Weights of a small GPT-style language model, trained from scratch on English Wikipedia: vocabulary 8192.
Each number is 128 + 24 x the weight over its row's rms, rounded and kept within 0 to 255. Layers, rows and columns count from 0. Numbers have three digits each. The size before them is the row's rms in percent of the matrix's.

# layer 4 MLP up, 1280x320, rms 0.0974, rows 376-462, columns 80-159
087:099147099141165158121089148143168154114134135125150119129098102116120189151114079128156162136153174128119093145128120104126154129099111117133079102120073169131150155137117117124123131104142114117098181161119121122130127169132147146160100154
108:103154125106081089181144138136156110121173141114155107140095137081139127107112103145079153132149167113142075121121116159086100117124111165105107147117150121135160176121137142136121106142155176094114104210097105161124087158125094143169130130
106:093154171148059143088128124149092138148162116112123104117117147117159152133147110112108131137115159102134137192129102127136140114154146144173116135084122114141130153163161121137145165131123143145127148120130145163107095091117185132139035160
100:150096166109130109113128179090139154092145144110139104120101156117125110153131102118137155118161114125070161087141160162164149161116120115102128146140122150140113138095131082164105132105078085101122132145137140133148118112078097089116115123
104:114112111159126123121130125125126126073112145140129118174130192105098159130109138122131136127107131115161132146104104101119130193133139184098099122132126140133125126143093151169139100141102106105132115170100139150152116127107143151124150131
106:118147100124106104136101191126100161145162122107119146099130109089108155106161160151124142133119077151137138130127140141118093114127106102094168183101129152126153126098165102146154125099114144112125138094132100105131126143108135182140092124
110:136149108128143158137145158125127120159125104102136149091138160148113164131109166113137155136117063095142100092141118124149129095115071159119102130136092146102118133156116081128163140133132172101090121177137113086132112173120140129112134100
105:069132107164109107132117121116090167177125149170099146159100093133120119115134104139107154122178112102143111131092153100086126129140132145147125110100119131133148117097163131098107159128093165112159130108155121118098124148087147148162120123
104:176131171100121088163129101104128135135135146097149159156177125136118085104160132158129141151132160164127167159129151147125122143073106142130146165137110135143119146119136098125123115092072115118116119124097124117111127089117157112138169154
105:128096101106119097102129115136134107152089159130125104151085129175098093092109133170143129132121136134171125140165118131079103149136125092089116106047142167176143148137119069148155080106098123140143163116128115121149107144121145146173112123
106:147118127136120120155132153114139119132100112096098139146108095105136135136124151109124115146140141161135142151127170140169112124154132110131132145105120113097161138143178161139106108084124176116125108168052113099162114129119121189141143118
114:130145101120134153106107108154117119128140166085158129150079169121071117137144099114084083091146084111143125141133108130153137153128126114133128124092067132153109143143135117132146148195110140153118133106100113123153071058106115152144118151
107:149126129137152135150114117138078093129126110096126123151135156114161167117115145085125136128090082062144133143120136116086126135125127134112083130151112147108124139154046126081171147093096159151155139146144102144134115107124117138090145122
102:133151085145106108102166132154139137111143101108135151130109052133147124104127122101168119148096137134099145121108102099102119139125146127162120126132097139098120143129132114140154107135134099120122144117158152155135154141139094147092114124
112:153129160101129110146109113157097115153125090101169130141112128131171102128134179144135131142143173113084167161118110145111138128140174130124128126106117150135147204114131150097120147166155125129148165117119083161135138087112111119132160137
090:144123089141130133118119166178146139091133169065142125173098162122134119129114116137131139103171183120113135101149126093104142117159120138115142123120111131124136140090086131127092105156109111102084152074131111157175131162132103093120148097
097:164131119145192169138143140128182141158118129112086136166127117119085120137064147170154141139117124122090133087143100144107140101132104123145169142131095149119142116159152114145062149145184119151134116156118106083137141141118079102121137118
099:136088145120115117135127155087092089144111129133121135127155141155119104080133091107122112118127158130158132118158117161129173151085116102143139146130163098064170181097166118100111160151126096149156124111149107143131120149097101112110139142
098:088138135142123099175095154123120101068134102150135139132128148133095114172068112143141119137155130126144146117140160133147126126115111104153130146146164098150073116068112170106095132125114121138123115122137136196100177142136096111148192147
100:123130150145111114108115133136115102162136142161133160101137143096168177140144121088090107158142123080116135142105103142150118113134092132140132105169157161119142100116097146143112170131120110158117126131133120108140142140096153097154142140
095:167154123082138113161124148126079133140122110087120174120122113141133131148133090133133152142138093183137144127145122093086150124100127130158078129093164124146097158150123177133120108082154160068108122138145069116185101128124130184149150146
097:141142165137130132113139106151090079146168116092142132110123164131098088146123144103146091144118136163178122133133154130113098174084112146130172133094118140136145130135116150107117116130124102114136173184123129095098130116082112128129154117
107:104078115136097136137158144143102166134097177128123108118120132099101192134163147126147139100123104132123086119180160122142119155116107085120086125144134128089136164084185113136113104107132091132141132132143107104105179160121149138175131094
098:175119152151107165152145085129115098117105140139145154114162088137167136135125132092137119116138145065154167106129171111149152158155144133125113126154112135147133118089151084110139165091117170126170131111131167119148141150089160178097089128
099:170110144132096102133102087137123118107139148139140053135124175151086117165074159113115102095126160111152114091147113145133175131114103098124149152138129115142158119121133124116096162134152135091094155151072128117119142151132161107108120153
105:152128112152119155116100137135122118093136149146130164149149128115123132098101119105108153125101134132147142148145132144125138139092073183140115096102116161163166081092159176160131110135110098126116125105136162114123138124110145131127099160
097:143121139088108129111136122146145097092118138129146137130122136134114125154119115151120158139078146141113113125124169091099144173152118155127117142119114145102118095097110129072130131157087118095172158087150106103140155152149179141121145169
102:147115157106162107168131177113082113124129147146172146125152106127128160150113097093159098135173120142091117090113137119145180138143138131176109147136110158138132135171120158140093151106124127111089133137136167101127125097166151160137150139
105:143134124152151120138115155100134083122117124138124155139101131119115102142109119122138113094116166101093188151118120166101129139121120143108116141104181133161120142137099164093108146138152135092153106130143136134152144108102113069111100119
089:113119127107089126106141127163100101106123154095173111152125109139143108131112130084105144124130123140141144087131136106116169141121129129124109131103088140148094135109114119133155120144138124143136142079132145135128129127112133123122151128
101:123170084142120113126105150121109102100114149131123118137147138154126145170095121141159113142172098091148124143134142122123137128120104103137135115140101074152149143115115127111122119144129115175169104171123140132108094136078132135131123133
101:187115101128120154114129124163118133139110085103117095115090138134160110160153105133122155156118107092128164147160137142127127129136098159169118132141108135135183133112147147126102127136120140136140179082151146104172114091085104065089118148
098:146110122108132131113177117143143092118123125116139119137102127162079051133101145153127121185148144208134148115135082124140096109087112107149153114132090116159136165086143142133110109139123137133093118124138155122122126144120150160111127102
114:162121105124157174136104113160115097147103115111132156115106118131130133131129114082153158098133179142143168154138124091135097158107136125134131102092158151163165112111122099108167125127110160120116152114125136121152072161124134154155127139
102:145135095139072143160069175135152122154106140145116141136177186137170105139138147136123115190093158167119131103135174110156165136102128116153060085116175156126143125122147141101104088111144145139113148132133097124151065130084102080098111148
110:115119087141091126142102121132124145122137126118150121137117121121145127115151130098095146096133131176147132141084155122107142156104161159141127118156123130133178124143130158125143112115140145107132172112129111102092148115111129156131142127
107:144106169148133119138120224124141102140106110148125130096162158133120140115146114129119169129119124139134166105104129138100131115128130136166122155142138164164133118133090116127137095123127132132143119153123116153128141125132081130148127131
103:099147100160097154161112190121108128067129098097120153104153143080114103114130142105171151125148113164076102163165107105140117140114141116096131095130153145138116148117123141152135116133133143088132153158121136145102117154122096129136122125
119:116135119136123125128150112159118163124118160123122136178138166123149137117146139133176164107103118147103128109144128115142117199106102145121120156131140088127120107096119118143143113077148163136125129112097140133146083126129130124090079137
113:146112077090111136195133121145126068167134144152130136122119178117115170086128131129155116128141149137112149121145148122077125150164148147141104160102091122131160099124108106136127149129141142107157116159137150156109120076126137095144160098
104:156136119137092100137153123154109106155102181109120114092190122135143133154100093112143144107096117172156136086133124160149133158104108153142111136132105145122125122100136098104101115143158122142123155139134150129131099118076148115132167130
093:078115139139104115110140170153111132119155142143102112105127126189098099127112117138138123149149147117109128136172140112148135120128140098111164144133111103146176163117133122133168122110093150109113168098121109131119113156136121133110128108
101:121140110124061159126170195130097125158121139103126132141102182137182133153121168108114113150131121123085131096134110127134107141107175158097113134116148154101132110147155134109116135133095129141134155124113115140170125115126157079135113154
100:157099084150109140139101080133117131096132112101134117147091134101105131115100113115120092176150124114160120123124093105141090121099144147108122104152155159153161132090141159158131157111114155143130146104139143124152110147105128110188122084
108:095110114151094093145107166143152112161101152134104148135100138143114164127150132085137146136117131137144111112121181184116124178103128093116158111110115101137167154118152166118138136108114108103113105100085090115173179141168161171142100174
109:109084171082113146125077119136124160100108110147164119127116152103146109134133114121147114118143098140124121123156155087111123129092141107102163077145166109146133158123103138148092079135116130088151117111107134125132152138114143147114208131
105:162142122111112125128161159088108112088153129155120145081155131107121087108140151118155094140096098156144089074148159094139104140145125198110155145135135126134130125113125107078118105102093082147133128135122153130134132161146126152113118149
099:100093118165088114151117166102123121087093110166176108102135102112152102143147117123155079112131127143131127112152136106155105116117089113122112100094128118108130148116142125125124124088126127117102133134106111126133123159121160130132136135
107:117134158122152123154087174121146106131118097119144134134143121158142143138138213108136141127117123134116135107107146143158115143132143175180117125059115141145105167117145124157152135133102130126095123144125112138119152120155135119158146102
098:083132135141124139127117155095144150123153127152121122125142142154113101101095136089099092104136132169135108089133150132140100084151162111139124123138106134117122156098121168140155127128078145087111124142138114149135142101150107104129198171
097:149114153125118131153135128165093099128118123138155132123119121130100082161140126144148133147126101155123093125166151118128118067115088058156107145121108126120122084104111139138140131125090157083145156140154104150144120141119135143131131124
101:104141115127097132106099119073123123156128153128137094130072151106116172085181119124136111128155139137138113136133096128149162143101129097100132126122176129140166150132098156155138091143136129140118119161083121140165114149098098114157096128
093:082089132134110163113081100129128133154105159118132111149121123134147129128131116105084114121131150083108129107096134157143137133048143134161093130141133132137111130122159107139119106089169117127127167147143088143146120104095124116101095138
101:141127159152101169175092156125143092151175079170135121144173128086122106099139124113132111131101095166098144121145103130141117141135146136115157097074156170135143107101067132141093141144123148115143118133162154080144127132171115143144099100
084:142139167126125135112123195123170125108115100136098138146103118094117116078118111136182108155138112126128143116120102135150096111099203153155126152129110113109131139134087175133105110085121141089138127120160093125108137156138109128142113131
095:126101155118116159125113148127163150139105147146115078156080085143096166111123139150113168152091152114139120113123109150118076141107126110105117160111112087119158085111122126120148158125107149158123128149161116166099114208144161128174111133
096:142140116149132090126153094127139115121147152127129141147133140152145140145153124109170146120100184107121109143141179128088103165138131120083110129139102122138116103126125139130180154110126134077160143134111141156117116117170142123139142107
095:128167120138147117130110091152104157105125129135175193109138097136113140171097162115137147122150116113102150109129173122137141136117123148158149152168115123167148116111121160178107143155098134105107137136124137076087082102074138149118123122
105:095170139129139132125134145141121086128128072119158127091148125136119140121123147134161140151127113160169102133146107179140140216109106103144087106112138138153088126109109131142126109084135132148132119106100148127147113112138086153126125136
097:146123120172125125084102147129156140113159106121127153100119153112132132154138157152144148136145124087163130167121079179117123171116107098133126135163129127160123083141130167113126150123162145147136144136125108102151133121160140141151151137
101:164121092121137104109133062141135148145164130146165135144142105126167128110091140108129141107150114145128107094155163106130108144086122112125118150130140103120117138087130133142148115104152110163116140118106139108167124123137098096077110101
081:114112134178152112146112139125125093136127129082151173141096090113128115150109110108141114115154133125124104110166118135130135113124138120142100122086168114136134085110109126086152132179133126081076128120096146176153131143142151153102108135
100:133094160098110159121119165143134109138133161120117160128148133151132111114070127151112149107143155153155103082121120140100108138136143132119148150098126136119121088050149096112135094134115122089155107118103138143127140186135162127114118126
107:166106141126121110153137128123137143100107160124186176155119089158116144099152139145113131148095082155111121144138135140137116125184111144131130112119146188139107113125141145130097134137134142127156123135157100121089109144116113122109140117
103:143075096145121140105161165129120122113179150105102112106121109151131137135159109127110123121134121115192134136153147134137144105155137136189145128091071107155117104095105114143143103173129173139142107145153105142157178160132078086125143117
084:079125125082140106152163119181102106125138124103146102128127161089133121110096137117087139087144167134116109152164103119109129114140050139171131119088132106078136098139140120088101089142102162185096137143105144114112083132138147139149123166
100:134119125138123166148151131092119113080128118152132137138137092139151092145143125101151094129117126098140115079115133140150077142108136171097113123137120114136110177147122143138099124125119098131154138099139167114118128193110094147150159138
105:118116116116077112100124155138132147102160124123107092117136109133101103097107128138149116138141090134149147134107147149122130161107082136145153156141124166141140119098129108108132123132106101141105124157105133164128139142111143104153179161
104:127117142138102122166162118156115107124179165129100100146108156108129129123098149153107125128121140144130174113144126114143114108122137117120127078125167138147175159097145175190142128138079072128146126098087133113114127148115124131134176127
111:119071140123136119087090168162114141132102093121127089154141103141100119111131123114129132102161127153165108130112129067117161118169150137164142169138140146126142131106113089098105134155138117099092181173140100154119136079128108131155182090
085:130061075117128165116169123112119164135135130108118144111137110113111160168109130136148126151097161123110159121111121149115117110158148112133161128129124185149146133164113137152135119095126158151111131152100159117168130143107153111158101124
115:164128130088105158135106148106119107124102164120134120154110110149114121110119110171131143156115107196100087101111104115173112101157133106155130136132121136129175141091192155094105131125112127104113134132118177159126119142137167083131095156
085:132122120133148142124133163168116128132171119173144132157160145176160105171087098075107097165123126115128133124156121109112151123120137122176115112119137112067158109165085165135098092147138150101099106149080140113114106150129157130105153134
105:137076108122162136128100146145132104123144109155142125120112095131146147114126094123117124127114160146117121113120132126121156117133122106138145125146132132142096134133148146113078118140145140120106135156148191119147138114113159155128128153
089:131115089156095161129113097149117117098134149115121090128069149128151151124124123143118129110086121123136141133130139126144154150076072159146171139118202145107171168128136162103141098144154136146075126099141125139111092166139120089144161135
106:129109152185128122169132149098131153122110115146124120127128138106167123127179114112124129078134129098118102095150163134113159186126123139170099140123182106126147169105139144140121123123116115162196161106114172133107095154074103119138135123
096:192147153124154078125090150120108071098131135119090173163143122102115133133112138117152117116103118088141152136113121141089125141103132137125110142132100131139091133144126154109089134100094155102091121139108127144173149162146100075163115139
104:132137098138096109167123145094085101138122122096158121154110114176092117101112140134107151140157151113170116157154174086109168108089143169078149147100153109134129121115122141146116103121144099139130126160118125111152096122154099134160114090
118:147112165142099141086134101112132125117107136170137181164164107122119166167157160133135123148135162088154150146172123152105164148170099110112119118148107138137084110104163102133107125098139140156124086154083144146131147139174116167113155172
094:101157132143103101145110114134142124148124171142140085101129131131123150129093096101155112097108167175126131126128129134105137121138138134203139095088155099120161103096143101148135130093098100105117117135112131146156116125158173130143149122
103:091106147146127110117121103082097160123119079125147142105163137107129124146154079154112110088129152141130127117143127187145135116116168096136129132127156104116146109107151151109156157198159137115142151101106145114098095148131122095148146084
097:107129108170120117166085118084098127155124131113093125123113138098130162119110123111121093176149151131095146117131128121093141160120083146175132132101159096128153089112090146099170127159102140154133148152136124134189111181100167130149137163
094:110141171128154129150119112136101180133135154159124136147086119133159146153129166115116127163105116123134136107101103135143100132077142118132157088122143086140130120078137154111181136127124105098110160152127139118114153122148160099155107140
084:139138103129130162118137163101095157151176107152172141130091090088104167116118121129126118146112133158112147105123100141087128138126154149105154108101122132134143127186136105123124104110113134078136113105139149144145155148142105105130131107
104:091124164167136090126099130169133102137146121130076099147103105141134141132105130124151107119107147164152102168083166138122121127103132154147104159142149118134138168108149130149123125124118099129126136137120126137169069120117111113148122103
100:151119114091131112120131161153116106125142118155129133134122125049143168135133141087166106153122135144129109132113140162110103145090155177123143073092103079147172146113141144131171155101117137125115107158091145073122141099172130074154078136
105:059093153155121136099140146118137075140121129127117117155151179109149129137121156109132125152154159109123159138141152139166152144118067143144154120136131163138155106096131084166094129097122116134117102098157147121114115146096107112175149121
# layer 4 MLP down (transposed), 1280x320, rms 0.0886, rows 376-461, columns 80-159
094:105163105108102129106092161109166134113125147165122118137128098115146151142120150135136133116135129149123113158139122160110162094132122108094093155135115124094149135165133170105135112106130115113098121166100130119124135138190141117143135150
100:147146132076117112118120143120100144121103140139125111134092111167141079137126115159112166130088117156116101135125108123130100094067130140134120121093132141134162113106114156114097145074134139116119134170102153097131170129165129107117098147
100:117093152144121113114119143131104129130121140136107092120162137165131139151102117115133141081107126175142114144130108124133082086157119137109128178138098169121094140100171130128150167115083143116161122082132122135130165145127139089151155124
105:148118160160141126092121189130154111144124152161165127095103097077122098138086128168122105156129082120134145120113142110135139152137102132101094081125124142125152132148135117091126181141116140147098118129139125118148095146065144116131100122
096:126150125136130136137099102142150130085125125128114157141097142114125111170135108083168091118115156146146118178119114129170154115126100123130162140120175116087151122126144123087140130108116121140134158141131143109119103119131105113166166115
117:125148100082113125115130134119112127122106099160161144107141117085111081122140124126110125105124081114166116167130158093170117101145099101087117100144112139116157132123120141147122125155181139097119108119153142114116127146112149135141125109
112:112098136136128105093125120093130175118116124141162143090165157117116098109120154110171132135111117110107142117091153123080151140143141160136119103125101105104162150134118106154138153102139085101121134130090144146126124083141117146110149133
107:084148098140124139147111143135167121139131116167121085112111115117110128113174099155112139151137148179101095102117165082072136151111154166165137131117112116130158109144128114128098103124117159126126174080116108153129103119115165159119108114
103:157176162109133083113152131118135165146096094130138139107159113124180148143098133162109109141069148099113128103132096110135119104125144123091133162107178131137121109135151132134093087098131108121123164133121134068101108090121108139123104118
105:171183122092167116097138156106161127137132112149129153123070124174117131116141134179092147153108148123083098126161130144074102123148110139125119119116100131142093110137134124129104066151123162125185152163130167132161153100143127140092174107
107:118084157113123139115138123108114121169162085112124096108136124120137101121097121135087141139106129127095163135127116167147137166165117082161120112128102164128067150143097121151091135102139113085143166106109118146135141113090104102118172087
097:125146130102125156080163118156113130086155128123141121175108148080124139060123131146130138125158137169136147101128180094177137125144145084093140143067094128115142164103111114116111136136119138162130131103148158146143130149115114110092130110
106:133077157091152158114141121105135107134161094108138116121147087152147164106172124135122138122140140098127152132132117152140146093148106102082101114121164139101089179078111130110156140150143099151159158132151174122144137136123124142125190178
107:157092092103131066131163155074133127106103103129117132136187121110116119135115119113151118107107140147107154113098121150133121104133143087158101124131153125118112117154158116103161146151117105144137139169092118114106106087164145139110147117
109:144148128115145122108129136159127082132146102137135119144113162115102119118120137151118142128133125108143121123087106136152160123110102170117120153141138123186133157126090156102133111127142149125131147128132089101112178135154095148154124188
100:105137127133153176123132143135150139083098102102117122107116204142146144111131099155114145109099103161087143104131132128109153118127159112113141132112112122131136162143137174099126139165106135139149137094138144122141152112106120133113148172
085:117090153085127080127117094143119132133112088118108148124126111116136136147122161132185102150120114132098139116136080138144142079164108138163111129153120159157114116123148145164130127181203126114144160155128082125137137109146121105097157133
100:143118133112135100119122112135104097130115114105104102108112151136095116138111059156127153108143147115095124118104117181157138111110110101130151155153103081144151112159087093125112099099188120154177137176126139164125089158164133106149120087
092:183111188144176119139133162118097095120116096119111146119154110135094156129148126132120097118116141127134126130160137145115121093088140116122166125133118156122111133134092135124126122093121129135075123148128147121147100146168122113138121102
112:149104106124149114082096132174142157117092115127146152119155106102149160081114140121158093154142126104106134108103118144117082167122090103117116113121144129116116101132114148110163130118111119141121169141110107117108124077153090092138092096
093:131127146158119160087133089121149107127102114125113145128111142178125129143133154149138142097140122132099130099183118107109114085111161117094136122067085130123116095110115134135139114129146125150171145131130150094157153145066128133107116125
110:125117138137149146155127113152160039100137169155121145138126151124090119130108160171140132130173135167199139089088165086128131128134111095123095144151110127140135109112161118087129100117163134111103170118121095127112142116159152130118079114
108:078131128144106178139135068117122140128101118121088122123095130144107130163156144161106083131150131126125119127137119132145124162115104076164132128101176115117115113142143148085142143147125108129134133158129122107103119118112148142108187152
104:152129128129144150123142119088125120149177123136093110173131088130109159136163164122142100137108116166160173133115125154129130155132112095116164071114093121147101090074144078152188111120093112154091120122126120134134132123086144106153092156
098:154083163113113129108103104138105135128118094141161127170099116131151107124113121140112113113154106168164121110077127122122112138141135141118119131137129119083142151136111113121112184128169144159119121111173172128138069123160145107100112107
103:106116135131087155186100147137122126154093111172133148094138148130093167141160156124101137118131102133118160136127166119131135156107101158131093097174157145122117130114147143136130122103140099105122067093161138098138143075117143150177111142
098:104140130107125138136120144123103175100145122132127116136149080127127143102148111126092133155142146117118134095145129148094143167135138167136106191123144114132110117151142129118141094136149114153136115088078113130137088098136117178122132167
095:133105111130173144128136100127108121100073116142171126138119136179137112159114128135122143155132150144115135119103127131146132104128097114113142128149150107106102114101125154129141145120104137115130121099136109145059134143132158087129147121
109:123125112103190101158085157080121145114078117153136156083152091169110135126133137147143114126120156138126118157133118114140138089135129133130144175137126127110098151157147150128102110109154140134087128103153128159114125176159104141109100172
089:130125109132151110152192125073174187147123130132117110118123102135162135104128125114134120135125130131105162161100116122138136132127121152123150132142107156163130090143150157151162127170156120174162158169110147100122133135154098166161137146
101:125130112107116141157119134113127163135110105111105143075150154149115092129108153140140093135095100089134157146138154095101131142138106155110193089162197160109118132148103106088154144158135113147155134139130089135129132145128084160165087128
109:133085131141130142171110151149105104116096122097133129148125131135159152122176121142126071131136103147158116181136134148099152113111119160136092153114155101179137131104103154117154156134112131145133164122135140108184148125125135142135149130
097:106141127154114136132118116133124133125137098113132146152134154118151133130099121097133133162151112161131119151138117136133099108140085141096145120085130139115103086148130151152090148127112107179128139158121163166124155153149130179097077098
109:124137136127168137141117073158146118154136110181130102165111112117124148115120155095086150095171112135107160142075169084150114133099141124082147096126106119130095108131108129126130137119101128109159079131137089151122139099084130136122115113
110:130140108102143123131121127124129122152112150110123109126131117108140105142120181124139123143102121115104168147134149113156116127132125133172098123143140109136094125146102161163108106106149138142098113172140138062089142102096126124136113160
096:148136146102158195101099077120110127129140159148076147110109127116112105179127125112119143121149143131131132119105068114154119125101136185117147110148098099149083128135086123126088171108131162080116080141151128123112139107131175121125123163
100:121114122176114078107105129133132120101155112164148084113128178144108136131108117157119121167136106138163173168150146120099123084128134100122095141131124138112095192125139122146126105105137129120120089120130194105115151162121102151093123137
096:142124195120138128126107176113120143127140160115104151155139150135135132120118122110091102123132123145093097112112182129129108106153120140048142121183100137103116136093132139132118144125127148136102135116137119110126126110138134140161113136
110:094104157087132137146126124117106135144135144126106077134122125142149136107138128142115121103132137133105139114113107129162099160162089143119131142126142111139143143113130143117138166132153166151170098130139130166094133112110157127119129148
103:136209090120094133101105110130130105142123137135110110159113113138104111122140095085120087112146103142139146148159129109145131127129170133133106146155166139140139153171092097150124137109140161110122143162111105195147139163156078185145127125
109:117134087163111097103134160104111120124119110188097173130102164174115107148138125135117102107114133109109153126150100091086165137132110111100152123131096094146144103140124163157149154137153148145121132138137102135150139124102170113155121091
099:143128126155181153139142087152135158130131101135141155124164100102131116092134109120107149121135117102124115083119094164157165104159115131121104119101170090125120118136100142155121164156162179153121113110146120115129113118133152136147177121
100:141121161095142131153114122133114140107083116119139151165129142182180114110145151112136107131127153103111145094116124133150137101115119163119110199144085160121113120142159123105088173129126154103137117124141114125111092108111127171101089131
101:137180151125126094110144116147157131132130108133156139107114088155109122159137125148145092130145117104138089139122147124085103136102112127149091125139171114117134097121120112174176129155125095133154147152101099119175144103171091103168110158
101:166130113127139149152056075123142101152124119142129111104121130111136163175127112130141113115161114165141106137129125144152142155144149108111140086125146112133160148150093111102100156137126114138106101140091123149151144160159160158137101131
102:133158156111134129133160161136182147116136111142128137114134152124151111111151064101112116130114134151131103135133144133136096148153132086144166195107127136162065119105114168105080124137060110165124146100159125171128118138135130139140151099
101:137144107128118113132135118105118103175149126107140128120154108121112147110078141139095091135140141125098135097154092142132168167161118096121157139102146108151105142152108125118130161148166095145103151113119171107126096134090147114162151126
103:089076119146137149117155105127137147129144131129138126096154142118109197127122149106088081169184129147137142116101150135110093120121110132158117139101177130143158106123131156107094122143146135115138133108100116145122130183130147133146125131
098:130141127106123139135133151088122110117156136168102146154116115145115105109153141102119121105103137139129188133105120161102122083180116141150139112094161123121123183112120144152126114131182104178123076104125129096133128126132130113147129139
106:112102141139137173158160123104147161124120127114100128176112128161139120129159104121165109134116104162116140164113119160125099164118092159131155145096078162148122155132184146115161102158183128079096153147154144132129143107120136157122128146
090:145118101171132131144175084173136118152109100082153136085127140117171131133144171104120149110096081116144143158149135095116092133112110115130092180147150146128135153131156116155119132096128152096141127128136165117101122094123127150105120092
105:103117120119151148103120143127131117118145131098128152159110087152103129087071110109114081123073135110151131151139136139134143135150101141147122122173143152080134152098128131126134135142146166126117116129132142155109122089124099166089126111
104:125106137115121156106119148131119160133133120122092134096117138125130117149158163082111127153120121135138143128138153139127132120101118127155133134174135122103128178141126110105099138089132163145081142121093107102170174122139108186089088103
095:140103172128149109114092141143134097080122136112120141123132120147100129132126134154099122114146143137137191137117120109083122070155118123134122153169124126098126096113125119166103119113156130133179134133156161153132102123127172130102112117
095:081112078122160110114118149103164131180130113118138132129126114121126165128110145114153127141146148157135150121121106158134139094097097132129147117087100101123163142116121122128133147083126115119133134103152156152152102135099166112167156159
090:121131126135120115189106108101190144121108107127168081111129086134121116088138114124132133118130103106142123143123148074118130090116113114157129101145127123111104114130100140161142140130086140134150149087143141169105155098108148097125135149
103:140138101105153098141115111153142124117126146172090128143122142131124101125111122148134144134159145118110132156144117093084155128152143111146135164138139156160126120129173155168127134107123109118157158141107140118130135147165104106106177139
102:160109141112131121126126102146151094132148144104156137126122101139122136123166116120086115141110148160097110124204102139137098140185159156121141103123118125147147154162135124123138121136149135121091143097110153122108136128107155118119123122
099:116097153111146119108136155116123108102121104149159103111143150088136139082143152087159137138148133141131117084097190114133165162191147158133164162121121132163140101127109093128107145122130119127182102105112116110107153121145150113123106125
093:124112131105095146129132131121114164110121140112119122156152112134136144080132106140112108122137136154136132092123129136097094141143125131088143136083132152099141099121151171096127145130128123140150129103154118120103120080140178146080175130
102:136137115126109114127215096120181107138108124117111150117137139132116113081142104154165121122136115192141091138118108122152128106128127121129147117111145088167107153163150104113135127143105102131137140065124139097158169114117113125151113152
081:151178153073171108125099155104155106112133121134135092108137166166139166122147156124117116138129151117121148160128128135146117126105100136129091139104148124147114202144135146134121143064168163134128146119138121133119125105144123155111102085
102:107089119110125110102140188122130134091115174111123144184140110142142113163105097139134096119157121130114166136106152142091112143135094127115156140164138131110110121135092146152126140126146166195144110147095111123178095147118142166126110088
106:124117106065125112147152145081146132151140096136145150163138110158164137119153153123155141133169127145106112126110156093078146150152077154140126140135104136115145137120119129178140119171133159115116103063150123101109150144158085107124157150
098:109100142146149163128169139136108099129139133093127136142140141140130136173107157120114148128151120150128133124135173158104141131129100167112130127113151174170145131120115110111142114123098101160107100160127087157108174129116151100122109126
096:100163155130089114148139153135157153148101141170150164118139108096129138169131176139151142150135128116088121098140167159126104159137118150140122117109154131144109149135133119144122120149142080140148135148115142120128117091087149115119145109
108:113136118124107158118154180097113119151126126157126134150146117124149120128136142111138110101091119107129148088164113155187135099107127169107118128144145148105117185057165159116094142155137117143122143151139120095126165129108118111110152111
109:125122134142147120160134130118131142142147151127145099090153089124101113116098106134138082096125128135130113139173179095158088180152168170116152178156155103107126084117126137134109140150109111142114182140126176127136134149135099125146098108
104:135123129128112129166134115111094143094130129121141155148119180083130147115114117136162105162138126160159143111120147136109161139111164122126147121109128084143117116123131124143132110093109150159131122144097141132148144128089149163095140121
108:128103117105166129164189105129133098142083099105155112111130068104118145126131140172150135160114163116103138148133111130147132143117167133143102097121186107117132103122096144124130130103166116134124170075102151149109113101108143121132143169
090:144136139130080132136109120156129156088141149124105107112140137195132152150115135169128130152148168141123104128134117170160145131141111155146090089141111120102130130150153139131088163149123142108126152131131110137148098157103091159149113108
112:134150146119105107105086083150109135133073121143109144109113138109117188102110127121101118143126102106101119159122139135144167115108152187127116143127094135151133148137129161136121128134087122135134129139114162176164109108179146131086143135
085:141130167109132139140153122132100113114125111067135086152165137165138123138102146175117125140093118108151130107109143100137096131147107129150138115114103152149123143116125151127125129158139154097127146088143142135120186146089142132131115119
107:135161157102146142165123119106147156161114155171110113130140126115121108108102107116131102139149156132132114139109137163100156140125170105114152123104137116149093144155175106115139123122151120167168144137138123101097160090101146155127134163
096:139159104085111102135108122145118133122118123122169159129124122106163122128132126098123131141127127124106138089154126113134126065117140128138088115132136193120140072142127164127162119113117128140137132139115127153091120146147128122105108103
106:107126135118193088136121134129176150100132147126163128139113112126142130105135088131195142117145142114122164152123066110125106148109113124129091128105150103131129146145155150138151123113113139147135112098126135154170107157116118117146111068
099:122129095118143111075140091125170147200101144117170132134104139121119135120126120107123104128111053157118150128169085138116154123118141112133143092127121110141130110103142138100123119116138145176115166144121131133143105131106123125140152140
104:160108144143130115095132118138123124124132118118114136126107144146139115103099148098109102135122090105099192156137133104174123080110127124103119130137148142170116138139130133111105085033086059096119133126139108118133170125157113116171106106
107:102123142159139157098097122139160138106110134126139128148120127158170188123168162123153134080148140080152120133131143171155081102115128126124132169108122117127129115126117132124151113129072121196127129108127096155147114115101108171151142180
107:161125145124163131148074122118145093122143120131125159123134093134124132120120093094177109154118096143094141120118104140102129149136124116164075165087141146128126120120144136151133105151130145116123180112115082128149124141123132091145119117
096:117147123094093149099156153152118121132147143095146146115117153143134110136105136160158153141132153092156142117100145086124160112102140156150128159136168108113130117161153134134115126129173123133102134106163155108143144144109175162146126171
095:132085175132111149160125174168127124163141060143140127138136103104122133132136076114121148124105094127066132103109135122119129123133129154117178207112099129107144132192163131118132127111124105171144166135139145117161143085141101085140064152
097:118103108180153100112139143127155137098113119128081175082163119143158112117086136129060094107178130146094155106125144130088121118142120138142093117153102127146092101129155119113133143109126128142153129116122099150154131089117126136149112103
093:142121119126109041146102097144118152108109128082118127151165140158108111144175129130096172136139160123137143159120166128159144096143086105095107147115148176109107139097118081141168152143113136127087142154111113119140119133109139132116144124
109:133109131116148094147131095150130097099155138146116103118164080132166129124168116093155130100099138132136126121154082118141097100109118093159094146136127110120135102096132123154112130122119076117126185145103123157063124130151163128111118110
101:074104135098125106146145160109129151108116136112084149104101154157111186101144098098133123102140136132117160108141123150164118110130139123084134164138081133145122136141133140096228143143153142133076158152145112095099115146118109134139087147